config.toml
n_head = 6
n_kv_head = 6
d_mlp = 1024
vocab_size = 4096
norm_place = "pre"
norm_eps = 1e-06
tie_embeddings = true
parallel_block = false
optimizer = "soap_variant"
beta2 = 0.99
decay_fraction = 0.715
final_lr_fraction = 0.0
seq_len = 1024
Each number is 128 + 32 x the weight over its row's rms, rounded and kept within 0 to 255. Layers, rows and columns count from 0. Numbers have three digits each. The size before them is the row's rms in percent of the matrix's.

# q: layer 4 attention query, 384x384, rms 0.0722, rows 317-319, columns 0-127
# k: layer 4 attention key, 384x384, rms 0.0706, rows 317-319, columns 0-127
# v: layer 4 attention value, 384x384, rms 0.119, rows 256-305, columns 0-127
# o: layer 4 attention output (transposed), 384x384, rms 0.104, rows 256-304, columns 0-127
q317 145:169077143200057122076094188220150126141106132141140078182123113110124075104130165142125182109146102132143119116103140171156120063160054171147122133135125158084142131056158149084196196126155132124150097141151177085163118161106118137128116087175154156088098119181081075102179124141137112136170132164110093175135128158091167098170126166112139140163117104155093174128143139106118160178139
k317 146:145107160149093099106163114113180129103102163175128085076108103164117159091141113144096133111129148162147165194147184110126106140111169113102139154180097125132147152121105113104104130141077087137139140096127109129107077135124131182137092123129147143115104084132065155138172094077116131135144109075139069126180129143122071129124037151114139158113142186126129128110145120123124156196107
q318 142:106092141164150114170148124173167152140106089124176140120177091184129155121146104124121101087133099059122053162160134129087149157172099143116082027117140165098130144110160148093188135200074197120101110136139168111117127161109152122145112117172104141064102125083085114111112108063122161131147167157203133106089106097093104070117101114127127152145152185156157146110168118130136134140060
k318 145:147104148093130150079153118160134170107118142130112166103102163139161192132142117167081121154141083115109202139158120074107143096100144129179110166119050148162162104197167112109122158138169157111085119108125088112081091160110130122115131068064147148109163086110153093098111115086136146093089148134110133138095122104107151066128087173158090141133161106074129063145120165159184123156136
q319 152:079202173087122132163119115100173168117174168115148098126102051091081172113136146151151148125147102133190072137106153101067184149162110151108145055100157107167092169124132110097177099123119114105093125087106116158133103172126110076136127138134155142165105136151135150073157107119201119059122135126116101106149138145087138146156144111142068119148094136076120136114130151130149109204100
k319 148:182145143102170153084160128178094105181121120078109174141146113104106161159131153077163115139177137115116087090179119097191165125117152081136171081168130126125162052085104089101152143141149135086158171101145075125185179102131139137140152110149124139132109096120118120126146115142110178098068173110143074161136092109163069098114106149100146066164138152173092139095119127121110103133135
v256 114:152154080104122167125080156163110132136055132148120104165148208100133162108145124121119099086132098128093156169109139153096156157114141096073130180190152118122100199141147153086127069119155153177143104111166127117127092165168100118103091120112100099156105155130104101137171127219098173110158118142173134121142110140127077141170146151152109158140083123127131152137107095048163132165099
o256 114:189136094159182118155142162143098089214114111145107123157113152115103145142133161105099146126147161186132160196171111093091141124118160147045066141136119139151170180105140117143091157158112157178139137141143089084148080151141139148119082114165118134131065135180093110107154116134104104125092136141134132175111158161119111135134147114160151114105092096131089143137142096053099112128102
v257 112:159133159121102113175136137198160157076169122099126123109116110118089103160105131133133148111134106146095107164160153109130091108109101162111101124118133089176148115122110097149136111144132136108087132147136129100191144094143115141150122154102160121104169072125156118127141110125163080122150189092177166127119136151116049161121124175111140156141106170083173162128142153104123134114129
o257 112:125121162130160119107153087160136137120114068113081129059091150157084137134114137112118095105111112145110084151161139139143072101142087187096171120119095074196175090145093119122133143085156133106129144175108101100172156131154157156158130103148129154142172090081149107057152107102113147147121142158148141128142083102151041145129135179145145121118088153110160191144114147063134088079117
v258 108:165053130092072139074113093172181088159183114149108061089090102102092132089153146145132131098077154093136130139178142136142082094116107148099139120169061105134108175104149084073091189131107124092193086086142163133106147124130110154194093100163095155127123167123130137107151109166110152140167107160112152054112128107117097078083111135136179099121089155144144111125080150081143111132090
o258 108:158124123188124116097104124128157114161191094172109078086105084115125139067112140189143109086104129093156116162210135099136113118109095085098138092152092161098120165131146142073082117146116164064173071042154164119139121097141133178157123101136115151140109118146115140124121140146152173077169139142084096106089135086134106136107100125124150123114131101199094083108109197118132120097072
v259 111:127153104105118144168124112134102148139115150134140105092103131069108090080115145142144178149158127130122114137063135116150189085082097192084112131165061102149167110130115110155158101126180157137154142154126080104124103170100075126096085154074199121160201178093136135148171173152180161176122108152112135126138137091159097105143169102155073145172127155141149093103128146153134188081125
o259 113:106158153142181138171115130127122134151127162097127058144105111092145135100152154147148162158104113111120124169061132116182145101145070126155130123175105129131145088158159111171141128181092134179120133083090104143101116179085074152162086167103149149156142171084074163095068145154130140167083048125095127190129133073159103090098151122116112189133100135107192088151094141162142146117175
v260 105:062136148099177150203095188098093132135149092165120090214097119113072173182138136168095112127124117104128115151147105125090111121102081100149124096167129132164124203129114146105086140104141133161085109146112180166081116136123205179110187087162147068186141190142138178111178147100127088099188093149162109113103119091137168124108122131135127049127118124130110176146122133148142158123112
o260 105:068169102119132096180149174043134121118161106168075143182091095121100153171147094105128141107080113115147135130130096102119102117156118078133151097167089180143131149144164160122176140021153133155085132190147122151135141128073141131131176107106147125120116158158144165140164167133151103147188088164126148109150103046114158096118134144105141060092147115129138143144148147123125164133050
v261 111:149100145143087078118079129122134129136112104103138080109112142138119124175081170151137109110138092119070122136154122104148153140108138141094135145100157168127173105159124155167183091227134060087095043151106132116119043135116080153112150190149136134082092158124105095111083163162170154141107107142115117156118163154094132136097201135182066163104135161123133101115111193046109146101111
o261 110:109080152092088111096117115122133098149082111114169104161125154124159119185078158178109111124145105142074091129204107103146098140129119141156131109145127130141148115104156148121147084221084106169123045214139120080119070113116103139106154181142135136133072108129096123148121140150121132135156119116137141190118183096122145126141147095150124131117142169103109101109089195074151105063104
v262 110:071064145136154185137147152153181118120118165129150069185133073158090145119136055144131151141122167150137221027076148131093187121122162086126143145123133137131126092100150142114129092137126148157122115116171141089134103099135100150159141145134082111149105091163126156165134168168125148109058073084105077068119163088135150112117106112090150131202122085147126093147170105128133131104153
o262 110:069103107153108187109172151079115085141069167145116113117147078190107152097099044145114130136114176155108172021079151089122145108125143075086153158093126123106121131088081105076088110136131116175101117095152110111139102145128170113155179138106120078138070092163110173118162130149111137114116077113106082103135137112104163156137133103145156159164087053123118091161177077126131097087102
v263 112:083133160109130163136092102147085110101169165128112113118137186085061120119108054036133151160076127129089105079153106143123128127152141147153125158128116173140157115087099090105126148140149131124174192113096138182137101168153110162099110114092133168209087164174107142104070136203143131177145118160175066172159118178156110037077186132199162154138176172124157144176160153133171098138081
o263 110:174123179086094150098098138147141135132179139136141054116128190132141144146116076089160123133107130155090099107162109143100116107103141176149113138119120159161094125116144109123149178133171102137145151146159186197108115161144117104098107168115176162138106162163083119139097125154126105152159115086137039176162151158108105125084162156160154124132126130118164067160132151144147158133036
v264 108:090141110058145145149093158112113132146109054111138080117108093088152146117121197127116138127142082072173089152108148141119062156073151163128172082108116091090152098118143136074118133183114161141110092163100101134185133158157158121125169113151128161131124128118077187098153104121098135149116059129151167204148166111144100083164126123139138142085140139092138115128125135150088065144097
o264 110:091127145067131141162107135135112150110099076163079106086139074122132109147176206105176129036150087123134104133113131137151150137066168133149130027157111086057147108077122100085099158164141154094105133092125129144181154141144106124123156136157191162103098104123114179132079131107107107113131100131159137147143175094093084131125171106086153126120126108103148115060157159147152098153106
v265 107:117221124068180122111135169150137105108144119155125146141092131072216145074133088152074189180124111129153154126099166074111124145121100095057131172078056135058103063080128148147134120139153125063071106077111164089121171143155126119115177141117169098113094100091115093105171150114098084103095109140130142072083090147125142146065172142163108110128144144120095075110051156136065161103130
o265 108:110146099111157143142115175168162116089160131190139085174134177117179146097138108145074119162080067120142067112110121103157125193098093103155159161128096158093097072113103144137175134099122107101133124163094135104134194141137160120170153165120164183152087130129123145144150116092118106116053129157218098086102096166104127153055173133139127170158111158122129142142043122104138086088121
v266 110:142151149134178110114128096166074137142068174096136136175139155097153158152133098157162125175120124125108169141101153115190176172139109172120144061114094104149088098109100103085154155124143111117097112107104134137142132105124103118125055133143160067141129151184085130079075154118150103147120128116057114142067103179146215096192073088123134165146176150135154149114158090116192091108191
o266 110:134101180118153119110128158108100188122110134100152167150108188158136120111120121169141178163158147147118106105108123138150132127113130117139195090116118088125144137143095098112154202139113112134108179113133143116111169101130084121113123111154134040130147172204119117122121152114147081065166131149102070149122122159112142115212106103128186132161142132177129128112147077141206158095136
v267 113:123202132116100091123100156162099115161095143057131143115130100148182193132104149098115133132184143094153171129222164133192129153171084113128175171138220146174143138130106129116091118143083155196152097148126090074128128105178184133118131094155125170170142115106128124149158141103195138051151134105114104102098063098140104154167082114081084137130136061105086105161098134088149122109075
o267 114:142149111091096123128101153170077134121101141114160181143120125147149165136133186073095124114155141075122140109200150088194152181174083121087176116171145173133149129111127167150111131159133141182130143138163088125135115111142194150148049142129158172128087114093142104123131144154224108099134130177127096096141090133135107101129141112087081120096134070077087102147119070108150155142090
v268 114:122159110091159120135104171107158114079145105116096164061139088087151141134107095127176145119144179074136143104115111060153151120094124163123109124075114098126116098119142182168138152137124083123068157155115106182112075092145129192146113093132216149155149117165087131091135084111094141119135148155134057126150138118060117184083129163113150138136135119083105129118144166093110143160119
o268 113:156117187126101150138055106129170109133125101122125157122145085163189172136178135182193143202088102108158129098093117096100146157101091136105154138107141087100091081136127103130127110151109111122098117093124116110110115110101099170110139097135171111153171138167135111195146127166093155106115148154101093085105145164083140164120122154099153129172123096075095131141164130123146111107144
v269 113:133150108124131043160125140133173117084117172161133081140149157103202167121163135092143144097128117132127129166097095124106111160109125150114103033128119141083096137156120167080119135070120123155117123104179121118098174123119151123190059156164145171101166097100159145185166082131179094076108113085210138191129157117108183109138194117124153164177088145178110152140141103136109181112178
o269 109:063145079068169109176086132143164075085105113130101102137145179133179176124173161123185100097097141081094185088054094090110130154106140166083144084116149132090104163143087078104108137116094118105152136156193111099106134157129116149143033155135121164109154094077115157162151087109128183105090173033131124166086167137165159111136163138133116114154134135209124176089162118157155147150178
v270 112:130127112112127177093124102133142141147133117130135165161127129209141127157130112110178127133117098142143107088153087077156061140139171107126139151152100081077124141130146121116126159173067123110126163103187132133181125135116168112156123123085120125142108102119103148116066110098126106129159113109091119119111085118097119176167146153101116113051132084148144131135097146129141138136184
o270 111:099118049118143165031149061067112079132183114118111168150129144147155141182155118091146095119142100110187109124149132094128047071141142084102103112160094126141144130104126123144164125166125097104162191047175140114112114133139122141131139114088135167115103080079136188101128105103091127137115127064115149153158079103129135100166173154116068132132128094105122184111082171144128171143182
v271 109:149157171159145119135093150085167165104136163115182095157127077113175127178131133138095113104131147152140153182113089112154115117129159187100142179016076131180116151073162191123081101121106122125110156163138160123170140111161122137201175136115123121129082133113187073145119184111126164099156139165125156133101148134155082112080085182112104160103116158092120129168102130112139142132091
o271 108:097126177114109094153118126101153156113140169115081112152124102115158091180126110136066141120136156137145149169079122089152116143129119213094115139047118129182112098059129152159160083143113123106100155165174166091168181134150130136122176126141168065121080167076145035153122169119138164148141126135152153096100170144117101107134144200133123104159144101148148181197131108198092130183116
v272 108:130136075185139132128092182114195092137157170176104131164082149119106132135151114110187123148132112076095125128155141123113178108099087117162160097100130161145087164111145102219157115117151162157154131071115157149175137170124103086137127112123145108083140138111078114143151140171152107188174171140144120178110183090125100208135152153097146136138108131097074176129187204144112026110131
o272 107:087146120166147153112090142093190088135137114166077107151097130135118141107147113092132140136110104083048071145177143139149199164128197086188141100112154178130094146133155113211147145152121125117152130098163164150175068159126087111161126124074150108080141141105117184082126143183153129168136154097172144136097162096071108206129172089118124117142101130035090150060134171168086046081096
v273 107:153114084131107101095118136178116191196133127132171145126102137148161111116135125084194146133122106139171152120128162135167178087122102156132154101141072161059118092158089119135142089146138102147156121149077093105154139105134109147157099092101092125117165145109136221168107110105161083088097105124127132128162175119127139105086139075139096125136172075071183095118197118126158151102141
o273 110:190167092118117124185102084140118154120130139150145122185130164174134154167125115053130120123160088129150114129161172167206147066144099109159141080135130136088097130117114119099121104104078062159122134189148109132153145167124102149110051096096113108187176142141194237138104109128138102087092147106140111081128166150140091103102082105136103111149157048141137153112131101067133138189090
v274 107:152187139082143075039120114120098108129094107080129130139132139089109121065189122115102156156139096129101095177078115116126133103114153063111147125135110122130124168081115153193087083154173170122121136119148136129149155159143136125139181111117133091093175155135116139107143138108199126149149066150163099093168158106120183181127108117139126087113139100156116118091152132157095101145067
o274 106:158129130123176134134102160169112129117116113090134082104106115097145156091183129106193129150149093134104147194134088146064158155155124053144143158126129121153079164126141168163120097168158182092172142089145123084120188163108113113115119107164111131127103125107125082100146135122188104141125102162147119060146138132178132144082080123105149135155102117136125112115149192081118115080110
v275 114:155109077142162121165123091110107111110127092143131190120123152156124137117149038137148114118088144096111135092136159145155089119100143086156167171193136150144130089135111138055153119099083112143130151110100165125112090106150178076143102195096218110154135103124148149138146092077133073064125131163131153138105158139131180122167101112166081148120140148103228139100175109113091079134074
o275 116:150127101140144085181115080121142119112125142162163164092092143179142100108141103130200166114099143109116173142155136145146095112055144140104164158172130169154194105164167088067127099088091107139101168127119162093179153148111138089130170198117087157110158139139116149107124127152132089107152117161107116119119168170152144146187088144134089170108108149076242110117187135104158074171103
v276 110:129123129147120136119126174147109146105128150101107123137133092092151113122158104193151143114099130172139094154056214206084077111168176120101092169084141160148114134126111082131129137060189105119182139185151157092105179087077123112161197116130140155163138123139147154157106087121156109125137145074117169140099110054104125143114076166142092116095118156117104114168130148154151135119120
o276 108:130164138127092165124105161136120117092114125121076150122148123126131085092140105186115155135089136174157157138106167197113111099144195102108049173058166140155169127094113053125099121133118139137121123159114111131081158107070095111136140131132176135153186177103101132155111098101160133068139084135094093133148103083104141147075124175148070124138142112125148117138090116140101104125151
v277 110:191123135138130152139141125116141114103116138073126126220193114147117101144155198103157117121203164136149154175094116130109129141097137073107088172058073140181168081128160117111086088146100117087135107116060127191097153109101164109142117094097159109100101100107113212165166081113195156084145137095131109170146098199117193166126139122058148182147137167145105101134111126067097144141154
o277 107:102131152135134144068169100081110101143154080146117102174207114161086121153109166098174127146185125117176146153110125145110089107181150098132136115108076122171168113104140138160140087129079162130150150083025127215125166104108153168149093130116183096090091114146112213154174139147161119114146098118114119129138104169114236123126127114105191092129112229102174128109154098123112160080140
v278 110:141174148175135181157185085116170148149132103099151088097115131140119158094128064151098146122145172135148120178109124151143122115081139126113120144205151101097169209139115137162117127090130123080127116189140129092148151127117137104129107149139160145083102136081086087162144096127066102070098178129131176091152139174195149082179129080121138119094140094130118148164127182103154132089163
o278 110:110125155168125137118121117045100175179109080108126101149129126120134131131090035152144138122152163095187143181102156115181085141103112089136100165149118157089247172156126102206110133093154128120134141152108088115166110152131095117142100136125155135111102109133097166143135103116082158126138168123160176100149143146122174095199168098107122124143162127114120109133115149124128089116152
v279 112:122161133096094075117109124107115154117081127132088073184125069124083076120171105127146168122139162148129143162164111109104209082091078165167109144105122130157117132127115153119128054166075165113126110129113130148127096073120155080097111137117158175160084115118162092142142160111132184100152131066114151115133126080069086142137123076133146086135153122189063130149184083140149119135158
o279 111:150150167120033086114161082054138158159076118142117113189130089128123124171172128162145213129105160163124086158113144089127152062093104130182130171119097116139129168067107136069143093131137167111163129119132118090087118080135117146081130166109157145166096107130174134160138090103115137124142119127147146135112122042126132171097156108128109068086142108182090107117139100097158133124130
v280 112:097101159076137121108141093098095140170143112121145092177107179106134148181090097104181142183094104066122128138023092158151024069082131083125193102159088094123126148156162113118135125174224151147122169110110122110158101104122120118101096133079125142143074120152112119117120113116127187099147137138074153144098119064072095130100108163113171134136129139086034150132114133190167127123120
o280 110:145134156120145130178117142112095150161113109139150128095134172108179131182133103070201136153101143070108100181096049148113037087150145081124158104191122130156137139131193100154095079162157124150137151133122115118150120104126167103111184115138108160148097145149161119097114119105093133120158108113079165139121184125049139142093147158129171143143116134054091158128142150132127159137133
v281 106:138108149137114134194146066137137074152119101088134072125114105106185117168099142197130174092150115160122122117188173125113135126150183111161085192123150114071168104188150122084137139117115121136097101132134088120121151117144152118102114142114134156110099150141151186179114136122200107144093096145129124115137183016149128134116102134113136142140092133153151122111097093090168180067170
o281 108:168160194124176125144126078097089088123120122112190166149123098126109116146115172163154190055173143116146143117188153118178154121119148142221078130087102113082161111161163146101117163123141131119117124095142125144085105134164130125123155144120119168128162113147145151130158177124149096152131079129154124128128199084105167159122129096134108150133149119141125123086075070109115171064200
v282 107:089197159120146060154113130132106147120209077107165122139160143152082120095130072059168108104157167148120143115156137136146095097194141147155164133118117070101136148150124113137063109117179084150142108095150142124155085133181084111115113139111104104181144121162144144123103107084127088124181172132163143170137176131153083149120094154122165158187103177092136092108191113197130105086194
o282 108:108163082036162077077083135124143133107176092159145062127124083170067106118169115091131141078165136158132108103153138108147099089157118140120172127125147125101182156120105148166156113085145071134082111127189134109070119118169130074080161110131098121099125107171121181163106114156147140184201166158202105129188132136130103134172085188091153173136078111121089123087132084161126134143150
v283 113:109147173123160133128182121095088144171159111148165120166069179121112152132162127151125118137182188150196096088189105155134123159168133128209173185142099170097125103158137148066098135184150102148037133187100157121115185107129134120144140169097119091148190108120124149104111208188159047148131110142120090164130146103113092120088146086113150143139169124162130085179138106083166106138167
o283 114:094193214105130188178167109102110072137107051161131190124118126184126121120161155093078112170152112147130155138156068194107096108155112116087144190127157151172149127147158148136122158196144104119154077176096095096121088152110088115092067152085108122138158157125142164117149159172149124101168116102109085090136166136143086099112151121118174103135187144204109154132111170107167113112122
v284 109:098135107144127116109111088160071167116138160121090114070077102093127154146052121113142090114113156151144115101116114157208096149071150169104061087063094157124147100127119121178135125110115174172088123143152135171107073184138135118114106126123118150070123058122137147153093136151157110158167156174133117167159157096117185136116157155090165085130098099111148179119139064104154187090117
o284 111:114097130134107140118141090087162178120153199151109121068094170157164169165129151137123126120144112150164158118120124132197091134129116123047079136075134133103169101048181105115164205108102106137108140166165097123142122129139120169067105130153121123116134086084136148117113099186083126138164148148145096149164181127114129132112127128091198043115115130157189119133090091057146176115117
v285 107:136174154145066124104103142148157108127158116078083111121096103163102126161100116153110121148141113070125158124108146129206129092125064209171118174141131186105107099129135136150108116099099141141161121123104140062088160111130174109112125139099130135076148154169105119102129122103157151121129106159158092126170209129101165163131095092116133123074120151067123180141055125092116137104136
o285 108:149154135130103105085088170118132115147085129091119123137125134171110092151085127169126156130155106023083122136098168166191108077143122182196173149153107178140133150136128091147121145117085139189113112109059138100091104107116127140156065116135113111080146114145120110107093107130171173167136128099167119142151148152109119176146145129126155097091106146075143155113092140075167096135146
v286 118:170125138113116082142120162183128134090144142125167100169133104136132122168156164146157191116138142121158090184087110160093111143207130164161135154116072123138155201122167099143146168173096120170070103156125156105121176108177145103178095131109122093079126142141095158159107159137092108080119147075154087188128122180083058206132135121159139120130101105089095126132146108207074141099108
o286 117:146156120137137102107114081175122109109137113173104117142125106130087105170111162137135149163106104133124105188062156139138130120200122130174129096098125116098144128115124130097130176099048093130100118158071141132097114086224080151165137105122158150138115169100097170163144112059164138140075104097141093122138133150114057163110122110130089098160065124142072184089111127214147162093080
v287 109:128171156081175091082113100136129143136128168153116088141107107131168098115122134043110161190142124144190072119128136185118127191185133173104180134140115097087184129092132069188188123154115151183112201133118136119116156161139169144146177115115119118152071144126080097133180064105070132146166103155116121075141113107112104121131125159130071140166122119107143110102128141115106090104127
o287 109:109106189107151068098155068133157179160135124140114099149108072086201122094165146112077144176136086184146116123117186142131082231146154122132161114139134127049170120139144127172111113111086138143137147125140161182127126209151138149168098113068072154123086138127097087123145111128103145122136143120096110076189089152096133119069092167143051098165156135158135111133168180127132118106137
v288 104:210145107111102103114079122149112156117148069111153123105082135161196155124166120170115091156128129146147149087134145138102177158097135179132116147164086060127189161083135131182112108098130135096128141115117084160138103107168158135131106100135084119120165175157155067094189093141211138141167082133128159193103108137155133115093147102161172155098113131115122098061097153168085169146153
o288 105:180103092134069066072079122187086147098198086141091062135103117146172113056192156180130104128138144133186105123132087172113203159090159113135094163098079103154159074089100154157159071142096098098114148108128164128086102141135167093150130121153118147063161158207164152122151088139160141126120108183120178200089116137146102110066113145112161122130153150108129078058071096148088111158166
v289 110:141136122139128098244167148170134089139131160174139086052175135145128161202138087157069108120140118162138180114112126165063175108134088153123153128167120153132119108171075164122096064195088098104170168101105122092157102120120102073111160184110042141134155133139086140140182170164130180066150194111115134134098112092167145104128088104114084101094144155171114180145126147075155190119147
o289 113:131118130151150084160133151121152133174135097173168118090180166130069176181086140143125128073114174129183136128135131098107135078134082126139138131162116141127106113157099049171120152096145142128180170141116045112160120121104093092136173190137110085180129111148131076160085128094106159107159161148138113123155126074120109163148121076138098103098147096154103123164126089109070179127069
v290 107:086140179146104141203118133146163126076099149126149176070130150083159084100173169089153164091112127119098177080255116092100091102074206084107145129092137144126103131134125106123113098146103126114119127122119150167136108104169155132097056104151127087035097114148128111104191098105073182091093138138110158147137077161098191086112113087167123124095140135154093153147177153116087065074114
o290 108:137148111181164097068086056087162120126140162139145194105143158108128115130165200163141161086130059126116126123138112117113135084094146108109191114129128158106097126149173146121121087085145190121122173133150143148115145113150147155100120080124133119112143109098084151117126152148069220142101185168157151151108117158073154087158196117148161144078159140135130147132193104085073060133098
v291 111:121158140124179184162119117119143116170170187140106105122134073116106152126130148094117144131141133109113102148166150171088125118096096104100128110119116068127091161131119061141145149125129101184105179192109159128101118084122098072068074124125162134137098128082117126152116138164101148138099142144128131131112118157152099116128138161098082114075116123174144096179156133140135161195145
o291 110:137151096103115169128154174115142098167142158129144102115070043116119097089108139080125117199172096116131161163158140174123097139066072115104129115145114137107083124148193104133112149137197057110138148159031097111093113095148122097104141153087114135122121158144150105133117136146074118145145174109159069132102108145116085157115120195120071169106104128126104066197104111052095154177114
v292 107:056132082123188138129156141129109154114160146075097130073108117109159131126128126124122089126139155109106097146126156126148134199104132101212113139107124116226127115153110134143114103182105244150063078157123083112153132108153153141160135117140170178137145118106175151104103159106050156115088061191107054053056131148120111118078140138134137128114166164135165117147150142110146142118107
o292 105:078105155129189122121131132167145105100133189120089137087121084097222116149087159108154102127147167139080144119149158093132149186127127134157126174126156132207142068145132063078116143179078240071128081112090090095155165099114188143119125114137087117129138066163167181132089118148112148097122124087164043115088122109132119158111111188149159124110183085119173143178160142082163140142135
v293 107:137170174145159085090148196134143136171155151119138162102186071119148130133126127153112091095166166121162158118103166214122064077116074109157055179088171101153106103140144120115170113141124113127132157089150106137178145106142125153130155133133128089105119157108078166132149113178171118106153086088124082155118137167160099105116104107093081178170134153150103100146115152097069111087061
o293 108:140109180135167158094138181088138105179161151124104172101132088118144153128157152142123128114186074118177063134116115158149063119132084128173076124129166126136164131163118117080099097084181122105119196160152111139178109147137148183129065153130152084147157110117122131138120085130179117138215081112146152161107082141143105063067127076143105136189167123107115103121079097122101091130079
v294 103:111116196173133118138119117160125170122110136121128162137164146103148137133086129113132123162152073118071112103109110136160084137087134143151055144112151110114141120139131148069116116084104087092112127147126092126150167122076109112106205127106160118094139152103088122161131153177145138051172128101082123045171143106166154082148096164097169123072083151140177143096065088107144110072113
o294 105:149097168162136135146168111111085157168087165134145181174148123082154091120101128114121162139084070173081058129096193146141083165161150147163073119154106104173120138120154143070122075076151061127158109109113071123137143145084100113150171125110129091160151158159163197132096126170091122113165144202144146059159167146136171090165097136115139111099105155141152139120092092120108125095122
v295 109:180118092158148126118106087176147194094162120139071125161192136069121132144109145146111133128094069114156109143165154142167172131175160162143138153150170092137176196119143134080143118112150148133175151129191068138089174126118177151125123161133123117147103146096159105141136100136116154170107112145103146145125130210136063072069109168098104100098101135123118131158188124133121119136156
o295 105:177111118189173177130081137181161192128144110123144132115115153069114212113071143194146154144092076140163100100089149140127113141131145172064096151200174117084150187103148104073117075176101137103102168129176084089043141123107159123120176142114181154135131138136132170101159091127130100152142092129064131169068126134142077180075121163082123097119145168086119106123171184131139164135203
v296 106:097133144135170148166081056100086132090097108123125118116149102132150135067025121079054093157130156094130131186068160134085102162181152124081094174110119085131096073160110150117118134117126120131124114155126149098166103138099132091143116132138139113135088120118141083140153125149155136142117145105158132152079145174143120152080121143113195133149128096132126105132116061145192134147136
o296 104:112114121086137109148108099074090152101154136156147081122095093093132117074097165129051138110138155109133159117098120133059083152130102120091051157116153143110094071182108158139132144148125122116107116100150180148130141125068144160097061155156128110095129110141152127152142120120094068130123135149143110180083125098120178105091169088080148119144133053095098137198152093129126166131179
v297 109:135154131120219093092100167119137131111118117112133074137125136116128105109132190088064078149116139147142152150120112179124101073148117133132146112117147128116110058149096090108140075160106086136071106155105093125188159104239165155154074167075083142059160173101132115143129104119081149112100136108130171083102171115183185108134176114179175146094120101144121092142111141125078133093161
o297 107:127113167158191134105031140108127139145111093123076088105132180104087103148122207101120115148113078155108132076132094169129118104171137121089115120109155036083141129145071101092167073148143098130124161125160124108184163160170172142143108138156150111097153205103137127189106134093131128116102219153124148121092238104156112142081173138109163112136146099128096087112109182149157119108127
v298 111:127134124117130137110089144109126136161082145118087124193167176147134170123105115112108123133058083160080091145076102126145186111186129118139131086077140127104061159139119124108113161147104150115147099152184192150159165102104129122129083125106162186094082075118123174154092171050132196145106153171089141107057147154088111063107146102149127151134129189145094145113163158135087138161120
o298 113:092140128120166109139076159176169120116130140110143110213133169137123166095151095148106139139103144112163160154092113136105110131174157121155115137101174165163124134134117119109135194178121152119148134153117202153179132107107103175158155103065114150162100097114134164138124115096074157103109136099099118103015157135105138121110111154146119137064076167104115188160152125122057131175123
v299 113:140096156122120083062117138145081115113080095118148145102177130131125166100097103195167150175123161141106171130157170074109165141147125113109151091127156167165203110108115164150151146113138068167140159138114139091120059112162155112110130087128165188157144088164117137090077158097145086112104023120111181102131166134156117150134096182122145135129132112092104097152130094079113073107141
o299 111:112146130097129053097163145103084131164083097077151136104160080155119094104098081212138145128163116151152199112174091132106095147152111122125191074139158164146155077072136084132139135116173097144137102126115139109099103104136135092122040072095098143121153082117152120106129114050124118108151035140121147150128155134109119166090080129174188122087161114131192094127139116090120140105125
v300 107:125091061131051181082151115116127172108099083091160127184142143147084123130114166122111109097107121157088094096140183036086165099167093150188104141156113121083111134103108098168111124166134075130158150180158127056119113148131105097076164112122136125084171146111095158090188166106077147146159131117156133136067111119138166125116146123144128138122107175214093144140107139170127111142195
o300 106:138135072144066099138164146147170158112117060085162095156137149145079110118116114129131082193099109108131143145209127054088159117144082119172122183180157155102106132149131052142083114130118109099132129130089141095169076161128158158148128160151119132091104174208161167118136181099119115164187138142158133146099144143152156129097165139141135147129084164156088132101112172158116163106169
v301 107:132148149071119124067121103180163104144102103073140120130181083097171122151133138145146142166147098137133130177123111095147109130150070090095099175171094145044115206118141145155122007123134191132158177154200170175133119095151113145135144128110151069164110098145075180124202084109187132201129148132133145220143150137121112072127145115151157116108099106104119152138122129132111140151154
o301 108:073172128105099097106132170159134081112093130097147105092150062084118195095177116139130122112157066106134120157124180104137104115180121076103126148155082091139099136114125124131137096097158176166080166131176146169131119062151147123120135113075157104127086109137078195106158117122184132160106124145137187174135128121168061090146136115126160175103107105138114143133158159118126095102174
v302 109:149113093121113122067099143102125109164111114144145109099123139093120157136084104121061080085141175126088090153101185098142115148168094090117185155090084152124100084197114075129117057198133160119092166080071159138125156159135119170057154149146131105104101127144065098161092170139135099098122150195154147117145075149115127120131099154134146102093143084100132105108144135149048097140122
o302 108:141139188086140096105092089114124134191147077085179115113141173092121151162101094111124100117141166181102124109111170099149107134146132143164155171115098143055073086138162091112144131220153172112117125172066131181093140108105114214148110110069161178097157091151132057158104189124131116103121132117166153111102108146134139161114092103191141124099157102078104097122148161192030124151140
v303 110:123108129115167193143170123097123075107190164144138173123141141104134190131118145085095083159077086125118128128092138081108090070078135103128105117100168078161115170113066086103143081105118169119040170130146133123185162163097078157089181106135126175110098131125140146139165118103111130129177115132141170137113175163140145098116126086147140146100160152099123152118103181119107115137138
o303 111:097101144133168122172151114094102090080164137088165141092110140100171156119124135117112105085102097143088151165092129070133108060076137118179122132108115112129085124148122139085125117129130179063145195116083123097127133087115115106130116098141073163084118178140137122127095115108085129176174122150172142123120142155147149096097154122138126136158175138119101156128126194141094074115115
v304 115:169151159140169082130203171082112083171096192120124142071075152174068114143169102210131095136113155092103137119102079134096087163120114126096121140114126070117098141169128111126104096147076139104100166082170100125128104123117109102151104055115151159113154120095164131096135184154115086114186099188122115103092126063108087116111120067134147144133109116113169154177121072153080109089167
o304 114:192128114119129088127192138077122114141072167138118145075155145097033149136122081170126082107156109120113165149156066071115075108107129146101137131121144107131114085164143104133157164090074125075133120066121095131132102114179090111113088080149104113132075109096175133104142114156134093174208106099143131119137115064093106116130178068170137118090111128093129158141124109166140123114134
v305 113:121162072110194081136101088157153080106039133144110135085170129193081181140156127144153063094170112119134154080095084165110074107141086141126145146078115125099167091045153125077114118158131131136124128158119173149123147119118152147126157123122095112159131146128155125160100171073154181163100160119126101097227193168172114160160174137124087085113123114124058176101110182144126142135121